From a checkpoint of a small transformer trained on Wikipedia.
Size: 9 layers, width 256, 2 heads of 128, MLP 320 SwiGLU, vocabulary 1156, 5.23M parameters.
Training: a variant of Adam for these matrices, 167M tokens, 5085 steps.
Each number is 128 + 24 x the weight over its row's rms, rounded and kept within 0 to 255. Layers, rows and columns count from 0. Numbers have three digits each. The size before them is the row's rms in percent of the matrix's.

# layer 2 MLP up, 320x256, rms 0.0395, rows 281-317, columns 0-127
090:161131143107149114130156147118120149117146108100118125109159171175124128122115103090114107109122168109139146152105093154134086116088073126121097159171094109125155139111109125136082105114149130107161150135153158156142148124083130117165128128105136169157126172125160151166122130123130141122098105135142110098129168144140125063113104142149126089135096113141129101154125128141127158079119
092:138152120141135128119135123137105131115152131157167092109145114093108131133105143111128042110126102113128148181122106138131159111094125159130131148183135109109094137150107089129115118162096134109099135099086120061103119176107094100164078114098152102148125103142176160129163094108138165133121132130136113151132137099142122108094135095141101119099116164149144153124131128096136131172083
098:107158126126142141170116062126100192135138114103131112143166136087150154112135117134105065168148153155132160165106141128133132108107103143114121129090125114089110163151153104110137071093123153157113150112137118162122149140109091152113120099150115125126102119103134106087146122131132142107162144120197089134106128116130109131134158080141128086124124128087148137128107117133167139123099
100:118137124114170125130105113142105143111122134100105138159148137130138132117081099108121100172146127134154126108108115112111126110140081151121153099115134080131100127134152148127100120137130164124098170129151175100133165139150144165104118120135143119106118152103116106081140118176183142117122132155122143206153099127093129146115160153129159119158109118064139118125150096131163144081087
089:135068105116139127086111089094135126138111140104119157133159117122121093141173162119151132123180130097159147118124134123137076135158115101119147123179157155145150149110129146158131125137136138161135164116152122088133130096123111089138118125097164150127147135128138185138113040155100120146098140097152123115117143113108099100088125135115169143124111127154150133141120107111103130123149
105:159135143137121146134130134148139106104192086118115152114098126145102150131106160130119104098169134124107134146146135120131104104125149162150139123118127112138129137111130117142132164113138126131128106146169141176144152183104178152140117126112129169143114158155106154164186129192109143095113094144148139134142098142123052105130126160113079163131103151149120148164112138144168113143148
097:110107113129135148132119088113119106137136158118194086137116128123100121159098100145090107136158080102120136144094123110103139149135148131133170145099159135124138093147131114117128206098095126105183077123100133130132092104170141113113104080137147146139149141133119146149139171151127108092136053126131121147142090110148136127145110081120151102124142148142114110123148187111098119133092
099:124168074135119127106066131145123124121168134152107113118104122116119116162106176135140154133101086099128103138105140126110110129117147139114132127105112126141117127135159160123159141150093131120098113123107135141086152092142131127099164104145153149109132133138053075116156129113138164112159109118109127095117088137151148138101130115128107141130106094096137120180117159077117126082126
097:095125107144167140152125147084166134210116131165086112122139139138127132139141082160121138147088125091183135095113117089131155131153098128112132117088165150130124115131075132154102120117121126152136107142163160142172121123159140190122132113160075104130160106144119125135111140117142088161131138113127124142097109093112146137143113170159169126118128125130139120148094116155178119126101
112:084103116141153113120125125133114112129140182111147115117129100115165136121124101145120116158135117114134168151129103123157147156124127111148127120153167139092105132099144114147138125146131162106131191109132083102121140159152126195176103134158123107137124132128127146093095138149124087125099119084128135154124189093122130139081118143160146106120144129140138147140172073114154158111113
090:145133151102170150145119108084127160138147136171142080139179086154142124127134099129095088093070150174159131128122106125122112121094148118120122092113126177086124163087148127121126113150102119142133172115125132153159102135159129156162114112159102132149128156173126066102151155178173141121127106132143136145144167131106145126089129153119170151181083138124103132137146116107123131130132
103:090127148104159116103157142161165108168163169114127163149121123104162174195095142141068140111170139129150121099144113124160122161145121101109152082145125133140122116137091158161155115151122152122177120178144153108110129157135117141135134139203089115145127125123146152118111105146112110159103133108128113099095125099125111101135126155120143138138160148153114129146177127151135164077111
101:087088145126129130159147136167111139147137137138135183122073129102131115152140134126120121071154107118103147163178172115131107130115104111139169117167163136100097116150156110138106099160121113126088136092093134133098094147126099153112104147130114146111100134141140143127145123114140129149120099115103109135079144128148139095056168120142112100080111101152126149105173140140115164140152
104:166137057138142135150113139095134126109143133141136167108136126117125139113129128128121156139142147118129147126130130096139134149149128156148151154083124140107077140151182180112184129122117140132106100117115147170107103126175150118107177098144123150119101093136136086102152146086141123149142162126127119134109134130122165151090092153123162123147123138127112119155136099098132139112141
093:116169137124117101124105105152136162092126090144072101168139133156129140109120146137087157201113139107111151179133125132128166070127142165115162126124117163125114097122169166168116195135101142082141124086116147141165098138161101123138165170097096110110138126112148089129143154139136125163134126140091137123136137125132166150099097178090154120141113115116173107159125127095124104111160
107:150205117164120117157121109139149129153099117119121116161135141107105124122079091135123109128115133120172147141133109142115161111103113142116141095105094122112121152163122135141144115138095159111137106141151127090119153133143114146086146137131115086130118133070121109086130160126127141131141180171103127159142101137141148129117146121084107096109142111077075106107118131159151132145107
097:157099117136104133122098158121135155134127103119098124116098123138100163121144104149116138147100114096134110081149124159085136136119113142129120120116150145146161140094131100126105153134171080100176093124138109148123096132128090128122139131111094136108158116147097102148097158069123092159117138165063179150109106136135137130174098112112113123155120137144160150144132167158112142158090
096:123135148101066094050149113154086147156129140101114165115144130119121130126150116101118144161152134139140152125117124135148093100195120119104135134087113117117114159099131121144148133128128151129118126097147118154127169127155100133125168144113116114091139119110132147084166108097107104100119125143138140150112119101129091100117136111110164189119092096103098109127149119121109165078139
095:090110152134110114125150109125150076134123142124150115151165137129105125101100120148134167101124149114122085138155158105136130130117108139128112092100098136140133165118131152173146137085151098190101107131159137146123114084097134154129186138176097125126142131097115121120102115111121114107146127157146138129084139147102170164159118125137135117123124091082112131147104148133129130118155
093:180147112137177127135145150147147115088113164062100141099115137133173096116115093109169150112107120137159133112142145107163142152119119098128104083165123148107130128133114099106098069125118084096126114103151115120161156111092085103100109128134147194098126145109142154155129134114146106143111136138116099122116118096088133153142097144144114136122121126166104135145136078136143143126093
121:149121141170087144131152123121147167117150117159100133118146115067113118115114073120142137107122132121091114106098144137133204163103134089123118148159090103097126114172116091097129121095149129127135103071167118101116118157130134114174144147145093100125092115102150109146136116129140142114120142171107129117110135126086156122118150056139134118119105110111139137141105172151123161148182
089:141110131194129107152145081136083137118162149131139111133126112116096098137133122118110105119154149147124133126134137115150081148086138108104171107139159107109069167124124134107154112134124131082163136137124117130121082124111089134114104111152142127104095138166112125151140150146161088129083125136098154124134171132121116113105172174137173145146101121104120137106146073113156151116105
105:100122132133143102077136127159143110159131115093125130123124110134141102162148126118158091114119123144102145139139136114105104102170145108110150141120150131140131157157130115146117162102123157140084134138082070096146166096136077120083126109094166151115144156134150171109097090183118099153171102146130159114148144182140129125122156177108119109130105126183138099120126118126123118160098
102:123110104118091145093087128114173117109102151124087152102154100106100103130094097135156104130104164142128094076153118169100145152149135101102141134117093137113133087118118126113088143137170152132125103142146094151105107127134142143145148106153118106124163154126081169122115090112096068143113145154150142131156146154116089113163101114142135127135100120102166142120106120124068174095120
098:181141126118109137128150126100105124155170114148142112134103152125101147111146137107129164152151131108092102130121098157115097129075110119137102153127159093147164163131127131137058161140164116149144134142151119119125138124120127118090121126097120132107089128141121132113107142136145138133139157154111152106178178182137108123139121132079157128116160096141132139109141151143111146115094
097:133106130125132146089134145119080151116172139114145154118109116098123115123096085136134097158188136114113144119108151113152163155180120107144113072123146113082128155129130149142171093143129119145157138155142116127099113123098130147101131129116156136125106139115097174147123125111108112144103144142124164122106144158110082099083109103153112145137082144083147160145139129155138126130121
096:133184126172119138159124124127133111135095106113114149115172143098110114132138073092089136109092153078118113096148129123112150139117093126151081108129114141129134150099158087160081121116130135135130134164145119109161151113117102132151147128129115143123118095139084121112086175127153155100138148149081124102189115143113134146175122131130123107121152077105121134126143165155100130136106
089:110131151127147125124123106155173134143119151122112108114157116148139116144125145158099089123123082153153129128104192133101133150109145103131137123120120144116112089134132161136133186070151171138141095135113154183089104115152179112118111124152134101097161150128163154156134100144148139082155084134099115097137118123110181142142111112100108106121142140156144094120135141136112107162146
081:117124138144125121145113154130130135176111086132163149143183108133118144150130109087156145113110134101090137119144149130099098131099082087145131118171122160092137122161128118135126142126134144096082124112100111103176154146132141166118122108125122143122142169123163207163133100190096108152066115071140133116108123137114155144119130150161179121140117151109094096129171137142163105138128
103:161090121112148111177151116166089153109152111127107140071116106143113142119170178120116184127094120132169135155134107121119113130111133090121161164126117165112134102099131146103150141104120102132112121120093149137133105142102087137131122155114154135148129106158137146157197149136154163154155152105140084099105111118144111110127158110124125130121194125164142178146108146134146090131171
109:143140131162104143138093109107125118145076138135126110155092102125107124157170113127105123148128145128142129124106103124100112077132160114159159125084161125090126142128140078114103106159135098131119121134142122158099137124093120097133138155141114137114086136175109085107113140134134163137136137165113121107122102141115124136130107147135141120145143122076117121128157119176158125138150
097:131151119088144165128125148102164116151112140133159081154133142125121147134131143123111108134171159114083137161120114151152101165113166129099139135120121095146150089150161167134134151089143128205143127128135155147075079106178165104136108140159155074136132144158141155127120139086106147123131125156141127108137156138147159108121109121153133107128100133125139167080143134090117118093176
106:149135141134126146139123147114124127110118129159144151160124140143147112127109125109137138142176124175138133136156099135124104114087173141153139117172139120084128150133161118100116120148127139110152163142145118126144107146144146086154089107111120132127096120147154137128122138166147121123155158148119157116146161116116139107126157140137164189126107102120142139136146148113124137123088
094:114109127155098161108083151125134144149139116136120167121082141122163160170103140119097162084076103132151102128144180105093126116135183111157132179117153139158118118117181148109134137092151151144120118133065143139098110145139137107118148133143122148130106101101129164173144114123106167113142155140117128123120125118131113148123112096097158140151153134181134129111145130152149084095134
114:127153112122074111118129114115128141102134166114137131143157086163120139114161157123123118119149165170098112158133095136111138103150133188132140139144141137128123169128143134189099119108120137121107178123116099095147121124124109134138081163141148160142112124108097135118179146145091126085102152180142182143097172111141100137116144130130096154137090129124085141161177117105065139130143
100:142162132090140098102118132180147089117149155139155141147121149104135139121106109130157117175193137152097127158116118102118146163138116115145088134153119111116155168171118131112108118153132113139110121100097111098159156130136105131120129098141095134102135117084110121086157129149120093070152114127158111114150148112094131092093140109140089147152137097079152083116113084146116186112089
094:193222132140118129159132094130121122134128129082125117145115141092146097138115130111069111103126106180154128098117161136110116126087110164111135126116121102130114122134114098109107107122111119131120128133100126117148150140161089101109104130145104134127144154136114127086124161130169138092146141168093082114126107157084150128113089144112089114099141125126124103149114143165145082107118
# layer 2 MLP down (transposed), 320x256, rms 0.0372, rows 281-316, columns 0-127
093:128160122109116099139137128139116157102151122075120141157146144115105101130126107108102120143127122105133145101119096121158112140131126163158138124154110113160156133125153149102144112118127095105173096139161055119149121148116127139120136147102120113152145136148105119165110139103124129134080098137167139130100121095160105133133080137129106170117105123166113142151141132156146125067120
093:122124119106159176180116145131125082177107160169137141121098140137130198128137107152071131130134153098141089082109135107130100142135138123131127068144121146170144089114114191144123147125152125143134119126149150166115135122118173126135133103086123142162106128124093135127104123142126156162157124138073115132142115136104171126145116148134101119143119137141198110126135121099161077137172
092:132045108122135127100099111154153117135156150125103102166103094132103126149129163130131160102119144084133142141138119148138107130102146103096099142172175108132137094113090085193136135124150092110154112124091126149150123116149095104091141123114109113105136120123117140123129110133121108083122128083057130102130148152118115141131138147123087149167141122114112149124081091185137145135137
095:122133121079136142139079115108101133076136102170144136139151156160164101116108082112133076117097181107157125074129150199114174104107164136162161132116135103177095122130146137141116118103098153161094127134116136117143152095131121146118110131123157116084126138150134111145125134125149107105109104092107121154142108093131091149125118144132146149085139186119069130128125118074122114112079
095:129117151109138118129142137158122106136109159100114162167127180100122144112127111119185110142173168114127109159125146119127120132144161117124134059099103114089122089208105121103155119147126119105138086121148159139118136109156101118141171111093139122107111190142134147122122133136107177132112139138122138153128126166128104108155154104158090109092112120161111124157103127114152108155139
105:153162096167123137089111158134116145127115148107161146099099130115155071135151110151146154122134132160148115087129105142155152118128134139158130116134100093129125153178096128130126140158098114098136103120103097142131114169122160134141138167156127150097097136149121073153119139112118135134139075138147166091155117082083120148111118120121091109086103122106121126120153155117116132117085
113:126095109133193203125104116104118157120150130132133114130131117117113126184097124189126112140153094107148147151119121119131163129149142122142187140125118108139153098254144123112131187092130152114173106127109132140097109124160158107149127100136133135131136080174144146140146159136136141117130087088120106127114110110162166131128124091142142133123159140148136112123118149111134152165093
100:136144051119142141162113114135136120160086168117137117116145099109126131106106076098103127143107125123120133140089078137135149109086115137126097100153137130147120163130153123118131139121104112182091152144119115142096102141166162102149131095120123134110083084067125131109170130136099134097120122123153118124125116101183141110137105124154173137133106109119152145166167145102133104081147
097:112148132089159135113144126104130124112154104156141090157090152145131110125141101121089124107105134125105113168142109156148163120163137113114133179108148107136118105123150121140157151146138166140153147109120148123150145125166090095120070126128112141126089142125146121138148147153105158101115180134109106126107184111121081142104156128097083136120132150091113112128067115134136159106149
102:111138153095196146123128149137115125116085136141170102174102128155105129118107148173132150130132145124083151158154107059129120143145137150128127135146136141112140115117136139121118149130130117128159139138111150119127130162141163135128147118144155098085130095134142115102138125178165127088117119094150133108088137135071154140147137098124148118140123108136136187124130125114124134155145
091:111140129095119097190131106127132117147135124125116140097178112120144140099130093098150108153086155158122127153113112214114124119118153133105156121101092122144132145094143127130091123148145133167107173132110126111137101158122127132121142118125150132113096085102127132123117176174122138087122087097182107138166134132111099168134128177108137135137085126106116115091103115116123129149108
107:139120123142116128111137144152110100162089127140116110138112118157141114133163147158123140124118170154116164125145172122136143123146111087132124092117124108104094142093151130117145129113106145103121120134144176122114132119108138137129123130126156132109135127154116134114115145174143150156114128129129116114106144103122103124086112098125163128106159126115138190155098105135132101102173
102:149112106082159123136128115153122105110141132172098130104113140112144098107136135114134097124113112084116112135070072151095128145155102095134106129080139150141123112058163125116120140101135133126153090134112131083146147138159138102138130080106116136135133108140118134143123169098166114129117173152130125121125105121117131150122110135127156122150129118154136121112148147149111101119145
102:161115145173149098107163108124116116125147134130183136103128129099138116119131162120139095144154110125099127178130171093123105108162152165133130103115155148124130158142143124112134159106131135131133155112115141124084099163143139105163178105131153150117154175146147135139096143121104148090106153113168157136108147091113122127135149132160101128135123120127135130078100111135107100118183
098:130125148119138101090167108095158165082076135090109138187148122144083134129163120117154124124122134131145115114141132134129120158129123119131145147119167115135115128124135106059151122126150118153137144172120126118100153128155177114129111092110141120093151155160144138125164129089142141151125111090132150143112128126126138142132103094141129127126099133097126122118080089141076123154145
108:161177133137100146137161134121149146144145168127133125147114129120138111158103098110147128165142165140168115122136089135132148152117130142155115113127134089134096160171121138101134124121131157098117147137097133109110124111106151143108138125119109103103081128131146106088062154110115153116119172102107153158134140127132108094109098162078132123152169190105101159108144124162133130144081
097:144162180112142090135119163122131118104128139115132133185091119126120127153129170148152129107140131123168113126160149153163133140143157150112128124111157114163132110098149106117156083136138129082126132164156105141155130131120134135144101123121139147125115137105109154138175159167122135122142156112120152173131113121108120123127122125118148170149166133139179126121106108119149141147144
090:116148140156088108070120105093137200104136125095110120137140104177152147134123103090153091134099131153158147167150084125132138145133176168118115129152107118103095110155119107114111094154127171104137117123127103096136136158115118117149115129141136111106119109124138132148092117109134119118107133118121180154095165114147057118125172135107087184132132129120108120090135112131115182110084
088:142077119140137103128116160134120172133168125112137102124129139130112107119096161115120141102101101134183142137119085161101143135121160142124149109115124148122165129133111110121093115134113124113146121167165118120138146132098115133152125138137118162111100140136107127095079156101099151104116141160134147124095133105117104145113168135106104144114083171121124145145115127179132155120115
092:152137129127167136095157126108131186124170136142084114136135119141151139151085103112120130138136146131112155127115127132121111164135124104162122099121121141118125098151136156164145115158134116110095085074143124122106170123146130077137125111161127123118175192108087142134092098161076137093158127152115142150146087106125130121109124165157140158141130132143082128130106116125134153159137
112:122117110153132111096123117158141116154108101144143159116110099107145123120107105111110163116146132085129147118139117072111150127117121158098133136157178111153117136115110110159095125103076108136122100136131124123166135129163106133161149116097124141136144128123141153103165116104096136123145099116092139122109145123124115139164138103153065162070108087119092113111124119143146162122153
091:156157149118161096139152073107106138109135133116124158105150129113122101110120142175132121117094165142104111150153063141158110160107122150116118102141140148126106134144118128105130146134153110116139116114112109100150113148142106129143130139116151114110087094122117119156129125147119126120114095124159130090177143120154117149120158127126146146114097122127127188114125130065101135140110
105:093100170144133137175106105097164134145168163132152103160081155133093112088148169144162113097137121118079105141105111145144098153109101145094123121096118099148093124152129103119195126109119126109088165134124122142106115162106154116132112112156152177141142136138140126168150100090155115148101087138144107156112168085172129088129127133142092106138155108116168151138141172129138146142110
099:119157141133133087113201116093081146159148120125148102101114095148131147155144131117115105108140156138193129145150089096093093148152167091123133118099113118101137118133117124107125133125075114139171149142105080080133130109120112103150120102119148128121139142142159115111175179180149098116075139133160143122146120148119114164108117112094120103151080125159147098132127144112096139106103
093:075124111145147130144140136155150128130122153142123150127178114102124133120155101137118148087129105165132143107094122129130134103157151119147134172094141169144107104140140157147168125092086138087126115142084105108095109152130133126187166110207140107153139137140160117120109168088149153203132111117118146157095117087126132087113144091168116116135118129130146154119108130126125137135172
102:113141120127122103169124132125146097142099142169171141129147145135087126120151145122125123088095139158159141149117151154116116157120095151128109189121106130113105109115117094140105183102145123121095097122109166164116129101142164080136140130144135153100129129141142085117132161129189130117147094103142114124140123114105137145155134135126110115126103113141117105088149088100137144134101
103:165171134149134148160091138136098113167093107116124152109161128112140119107107102071127154112124146080141131101140136178148109167165085077120117111112116111130127141108115104100096128155115107125121142179147161095117168156133120149150148100129173104134118111106133099107129177123152103115092134137111139113193112126137131123137139137140138138119132095146134125107136146115125148110053
099:151058145136136182128104118087137165143129128179102118085114093138130124143082138155152112144148118127130160128139151131118152149120168138138127107149058118101149115194144112135130132118129148102151136112085135141115136131088145082142139096150148111109131130124156152136139133119135132093127133158121145149129116117137153147144145080118129103133168162146135096132128136137118157119101
081:155138152092116111163104068119110120100144158114147128115108146141140104115156108132171167105203131140160110145145097181132146080136126102102164139133125080147118136111160165158148158111137108159144153113102135151121099128094098122150104132146113145153123079086119084119117123125134157092135132148094140103095108106164098120093145125105086158157137096141119124152139112117075142138095
102:147157091116152054095127140148096137093192154110108118104111087138111139116155155156101126137150108116124135096083098131119091129130115091116138129143141093132142148163139122145119127117114105127133120090118124131113102139095090123105122108094124085139156109101145116128155140130137117151115129121100148128163095115110120115106056168095151133126147154139135167158115098147106135109117
106:112122154162131114133121140127155085154158103164124119114183084134146104085119146156122130125120155131131135144122120161130123146139111114130114159170143148189112097085118139162106127162107129169147097117120134111165091116160110145181108116146167130128142116138105143118146136090106157116092156103127127111097160115119108146122149163122128172132121170102077116114142107132106130094126
102:153096091143150132165160150112133092114089122142131148106098157103140164100143152168123157128107088133119157161120116079119134137128168164140089129142115079138158057147123123084118151107168134148184155122103171129122160125163174119099118142140120148131123137108133148166133149071148121136146151126149119140107148134151185145116165124142161105120128131081138136125121119135120122126156
100:122122133136112122146198114131147100096094168131117122166136102116118152125130157113118177096131144130091103133124163103137128096153096080113145147126125144089141095142097120096116135103120137152108122145120086119099128130145144138086139166162105118139123116151110095131144101093107134121146158085119148123131136125121126101129078169148139101148141109099172108108118150102137166118114
097:134146114112139137151173098130098091119098091120150105117111120073122129159151111168107153119143125096129123135115133137140103126118156140143144114139126132160127128132114088155102117138087152111141139142096130116124113176151112147119135157124104108147107144097140101134137216152150139169160159149104150123142177109128152113108153132102133096122120154092114140137106131109119168081130
110:124068126135166126111101130157130077112126147120106127105113152108138105120107119126150121145125133144167154099135135126135127128108128092117124142128118094128097105122149120127145156144106102136119134128128124141137138156125168148120142105111146109126145158151139096130116089163172172142142098100129064109159115106070104129138128133135169096086112098170149131115153112121169103149128
097:107149118069142146125131109113156104126158131119099156149114126113127135123124119162065105157146162147102147139160132154122131163117114111105145121143143156163114139165128110144145131099166134148114122150179140161142158128127106137143132136125138180126132106114145106168093129149124165131049147134063074111118107107109130107126153102175118163108112126145129136115096125122100124125123
# layer 2 MLP gate, 320x256, rms 0.0413, rows 282-317, columns 0-127
092:114162141124107102064155131152096116152091170099147139154136166140124079111130159121122146096136128138078103161128126135125118101138128126117125147105103115152127171113126118156125122115112165158140095110150140168093150097171103122096152142151104102074145145144169090114138143114127123106172149102164127113104104138131135124131116127117146144126133102103093100119155123125118133123111
093:129101133184113156140135150152156084170166141162105117112112132121092118081181115135145167087103132126103076123134143131138104145125152108127085129142176130129136112122153089120121172123155086133155135152115105122112083096127121131136136141129158138093154132140130150161093139162130069146132144166115149101130150152093102092167135118118137110090151135155127144138144173143122124146124
090:112145113099132119132102141144132104125109104114095180154127127136112159156083120113135116129111111116109142130144155056131149140142107061143162120127117119130117122143159149130171092130160149130084178141118170118150147182132122128105123127163108113153123119120124141083130078120149181125116132152135103138123102151117108160102129110133164132156129082112117104170128099123163143112121
092:115163129083165134145132152130137122136145128103082128150126175187155133094126144132085130156093093121126136135114087134116114115131121141173123119100143138166161143122107138099143151109129110125118127153158139150143091125114112108141115133176129132146123112108120101140162136119130139063188165111116137077111123086131115186147123105087165154138115151176118125140110135127151093157130
102:146123086120145166107108124107139140141129119141137083071109101139122156165128141145113160104151121126148160119137103068125094075089121128164105150121148133109172145136125104132123110102115123121114138141107119151125105126118123076129090073091174151134132130151143178151178134107128127109135116120138092104111093104153123166159091083124123133171140126149101130144141181148159119121118
093:133105117111149154113120159128115137101136103129098131127130117134145153129131170164179143143113129140131152114168150116131114121124120124136112134145106123163151130147144147118120104138165153106113135138159156163086134140114133118171157151103085083121116087121154117113133108082116169158134199120127136132106138126120156166118152151125122163121153127110173131135110101146152139110154
103:122109067109130122148122122090118138120117093158136143138095114103152132129118138135118187136102112063116170112109088073110122115113117128177108119156099096097165137101126115082114111090119129096113137125160110126136136139111180115099136102134119128120121084129130149155092173062132142179139122117146094134149110117126169149161102119148142109189141131155146153120171183149144093090123
091:139176121136135125122120088121133132096143070146118134149076163113105139136191160130097082149144096140105129155110125145115136148151135172131090180160139089127158094113134150100144102157147136087139131097128122115131127072153098109106114136166140138098127151137111120148154134121109168119140147136113138098097197097094132164135109139098132079154125101098116150114116114126131144118149
106:109131158103101130109127138138154145100095107122150131085145135123139128133183132132150115109156111139113096119136128164097107135112129138088140156104102115133137138101127130131118159097140093085130118114130134163092125113148143091133169158103159114121121128139158102136145134116137163096154089120131116084156114150136134069140118140087112148111123105144126119064119134140139143152137
091:151116168145177185114109118115116147140134160141137113111133094145119162197127121154086103122115112122176180104166147108143126098125135085142129125123146164088117137135157099129144096152120144142127137112140127148143114146165140139179119117125050136123134160150117108109151133135121149126116129148101146151078140131133160129127087119137181149183117148119156132172135116121153145096145
103:102152113131146135136112112115131100140148117145138133135083126156128163153143122113142168174109155108141150102088161079139148123115089133152157094136146122119087096122123123120142066151115142152117115105113139118094090141123085119119155124124141114126089126126100130096097105152151131127094139130116121151116102129142126183146093153164150120173128157140112136142130154127155165143130
099:107095126121136164148136147129089096109138122113166137122113119152145088097166124111130108108127113101125116143211137138092143136101123116161169135135124131141122174128133072132095119145136119139110130137139164119120115116099094119138134137107106191143096143140108122150132159125130132088106094128113107103112152140115117089115108074110109156085089106175114141113190132092163161152153
107:126106142123124150096125126143099132116131095101153133074101125170132119137122122128095094148139101126092091173093187107135113124150147128130158169109124114113145108132140083118114140135146139138114145102114121149100123126146098085145125108097178157111129155123136191170156105144102116101130084104141145121106108122103122101165144091110113105130132115110132132102104101162163144134160
092:141119110176080138101111126142201143090120118114132160130137139124135107134193145121128132129132120120158097132110119127136130172161114117142133110137130095112100099118112099154146099106190120082096172106103148113079158140142118132123150157109137178110142145148142160126137168104127087134108131126138123150100081109124123123118132073149175101105117138093169137127125100157088135133111
111:124154142114110123129118159124079145113106127139095178125102136135118141147140118091102115121132112175143110085145188122147148148157144141134169157151120096127147128168156133137084087126162105099104139126100142176141167165133120098122117117134136103118125125130115105120124148130138107169105119132092115163126121132093118119112112133137104121105173136134134089113115126100108126120155
096:141088165115130096136111164172154127083142116099135138140130088150151165124122144129159149130154117094137132136131137155110152133129137122129160117143139167118138122138123136132137131115149126066080154111117159161155107111131090161131137155111101138174120158146121092140136179121105155145189146132098107133132162131164150109121134133164120171104106131160151128141123120169091160098165
091:133120122091115118097143129144102104164116110106117161118108133100126118144147124117129186170155121098140111107134132095138129101161096096146132157058131135172188139096139163142156143059141131187141136133158137191134144102129121167104182147104134123129143165113098123073149139118090125135159128161128134128105121160135136121144101130143160147133117100123124138124127148121130118086149
091:144122135088109130126150105139168124123124122099141147114117161145095113135134172127138179131130114113077111158147149092146130133139132105132100130109143141170158137104146154182113100117170135185119112099124160150112092109123129115114172082138139140093112132126110143158129080167118122126132131136178146154085143123128174142155123136158162141157195103118124144138149154096096133094198
094:149105097109188134132097169129133088097072138117120116069107124119171121163134116106133161081112104127161122118148155068130151167122144136125108156147137164146142142116135086110090113107140118115132136135154115156143116131113100104125152112126130148156112121119156141173126169066139107186093149135088087119103129102080142113151083112113110115131127139160125154169126092149143134106070
123:113102109171139139142097094124111069136122115140151169096103086112098142130160132141116122131137115127074140144132167056170106131111142113112172124114138164143151135135130090151182142121116120179120156158119116140141118126109196140127114152118110157168130160147136153163139111165107150153114148122129132133119116179128102075150147112115187155118123138127110157156158137103154110139130
088:105109134192117151169099129119099114139137126124155137131127114098106111181134074094101093097140120127133171127150184080126129143107153124126195124130143102106120127162178144115149114131131184099124124117108158170121126132117130127118108120183117115125105180144153151129119139135106105129082122113063126156097141144133146112105138128114155104149119119133104119142166088108148168135122
111:099094128147139164132116137109128121141131145131128180108088108087098140105128140130121162162160141123144123130135159075114120149100122094141132076146191176152113091135158080134092104164111130132089138133080184157138133174121162137170108130146083154148125126165121153134143127155119115106124126131125131148111132132103082105111153087154134136135137147134122116159160108088151138143150
096:089142122143134108176125169145117112063099145102125154142129144112167104123116149139124159071142088110110136136141152163134120148124110155142186139137140136139141046150125163153146111128136144092129119139116132118140202131125121174132154139120137113127147189116137134124125204092141111155166148113068100127116134127140155113163127112172115116116153150129101109103096117128117123118136
105:147097155139133155105131112094121120110122140135138166122092131127138123141152112105120082167182119130107129141128121146088053171097118131139118118150149129166151127105123129139087138118156117146173143113111131120128123102132146126108111139099139152094080155141146145160113148148162147092127141123117128103152185116112159110157082110092126118148144079163137132110122139078121135132099
099:098130140168085086097176157118115112142140124100127126149124136145146132085139141137136103143119142138106089092144137180145135159132172087126082156131096163113112172093104120094122102109160100119109149124133093125144110116144159127108106134145149147133123130119097124118116102120078107175150138104133134117100155137147123118142108191147153163145180134161157142140131164156143131119140
093:110130120175133142105126134127105098107110067119136135080132113117123172129109116142099176153117133059127122166131148085096166109113109150123115112132138146171183115128138117166109113124104160148135154130141081187145110140153120108159175133132095164121104107127127142130146181110095138130115144099099139079135152104132118065129126118136103153127157112145108138138143172126126096127137
087:132085096103128174137114142088069146124131129169141123120087112093084187138115114131170168106170132099113147139159094115136130119113143139151153150106123103154195122150159090120124114172132111129133136113129143107129151144096094130151149080092140137135097115104120126107142155108083121135127161158136124144081093108129119149139138109106151112144138141102127127138131117112132168085104
080:095085154087142084075128135119098112085081091121146161115131119129145147145141188133143118137138143101153122150146155113111173116109100105082146094126142117119108125151104110140125086173108150094102128130107082129137177117147189133129112177086134154127119098122128139130149144133144130104097127109144139132123108130128125189084154125157153154119113143121113147136130090102107134135160
097:101127123140139151126149135134089172165133140145149130136113116134154126150133070095119162134132133075137120098089130094095153105128123101147104123124147134105123090174098108152096098135112157090132098115106163148120157170142112146129105120131080128112108100144145148136151159158117146127126137141125143129158149113138121107077147135130171138121143154132130083111179104134160131110111
103:124188136136165146147137161134144100138150108144102123118128105163133114126130124172111126153112118125142108147165102131125103126135128112092137141124109167142086111152117168112145081146095128174123094149158111088133118143132121151170133087145123116139085110100138116099150092116099144127119132113158081132144156137104113151115142143120159092147125172144086124161133144111128123097155
091:117070103152141127153130168127096123093128115126110179109091103103107153159119145156118183104122041096130124106118157082103159131142130145166122136165143138148124120139103105127121124128118149063123134144110144149130153136120132127134155108094069165141125101085133124152130167148114109151128165116107123145088089095104146169125160116134145131133178136118139105156094124190158133143101
104:138129087176107137106122132111098099165147137155150121098108134119114140136175101096113142141077172104134086114133121124130125133080187120123089122122164133131159131131126123131048127110120118132152159145130141109125125156108101115150167104135114139079109106112123131139101152123122113123101154129112126097145112110115098086150120105126137146142149133173145155140167175129149102125109
086:132153136110140144142153088128089093123087093131160092143135090043090118125163147167103141135167148102103117143121087107156126110127150149103146080145108113123122120153122094165137141138095164098160111126125127113127100155148088139128150135104125099168117146127143081102135190142136115162160121148092139117128172132147153123103160141136134082104132171060153149129100129088115170117108
098:153155109114100115132119101085127151144123132145152133149151064126112168136143134141112119117119131133093090165136105127095123121173149158148137145125102151114144158146116156156118128101129198120103124151122124127117115108152088133129098160126107132146093106106109142118172167108058123107122151177143192170074160132155130117113170121096090140183130154094107132145132126113101119114132
099:160151151129143167111126154130100126138122103171149128124101128136133147156130100130125144116116134147149171120123137104129150085149066108179127113131166103122138120127117135131160112143095162134176142117132114085127097152167116130150136122118097113107095139114117115073130115152157082111154139152167100143125112121117158159115081136149158164113122139125144057162120137122148164116109
097:109132156128122112134101135147142134112172085146163187161144118143168130140090148126132122179118130116128103150140145095105153114140108063134156096122131130055084102126137117171172075141111169114106132100104132163110154153115114138178127094133114131157130144137139164135127114162123150115106159095115169136101112133148116110127142173166154155101139108096118121191126110133151107167084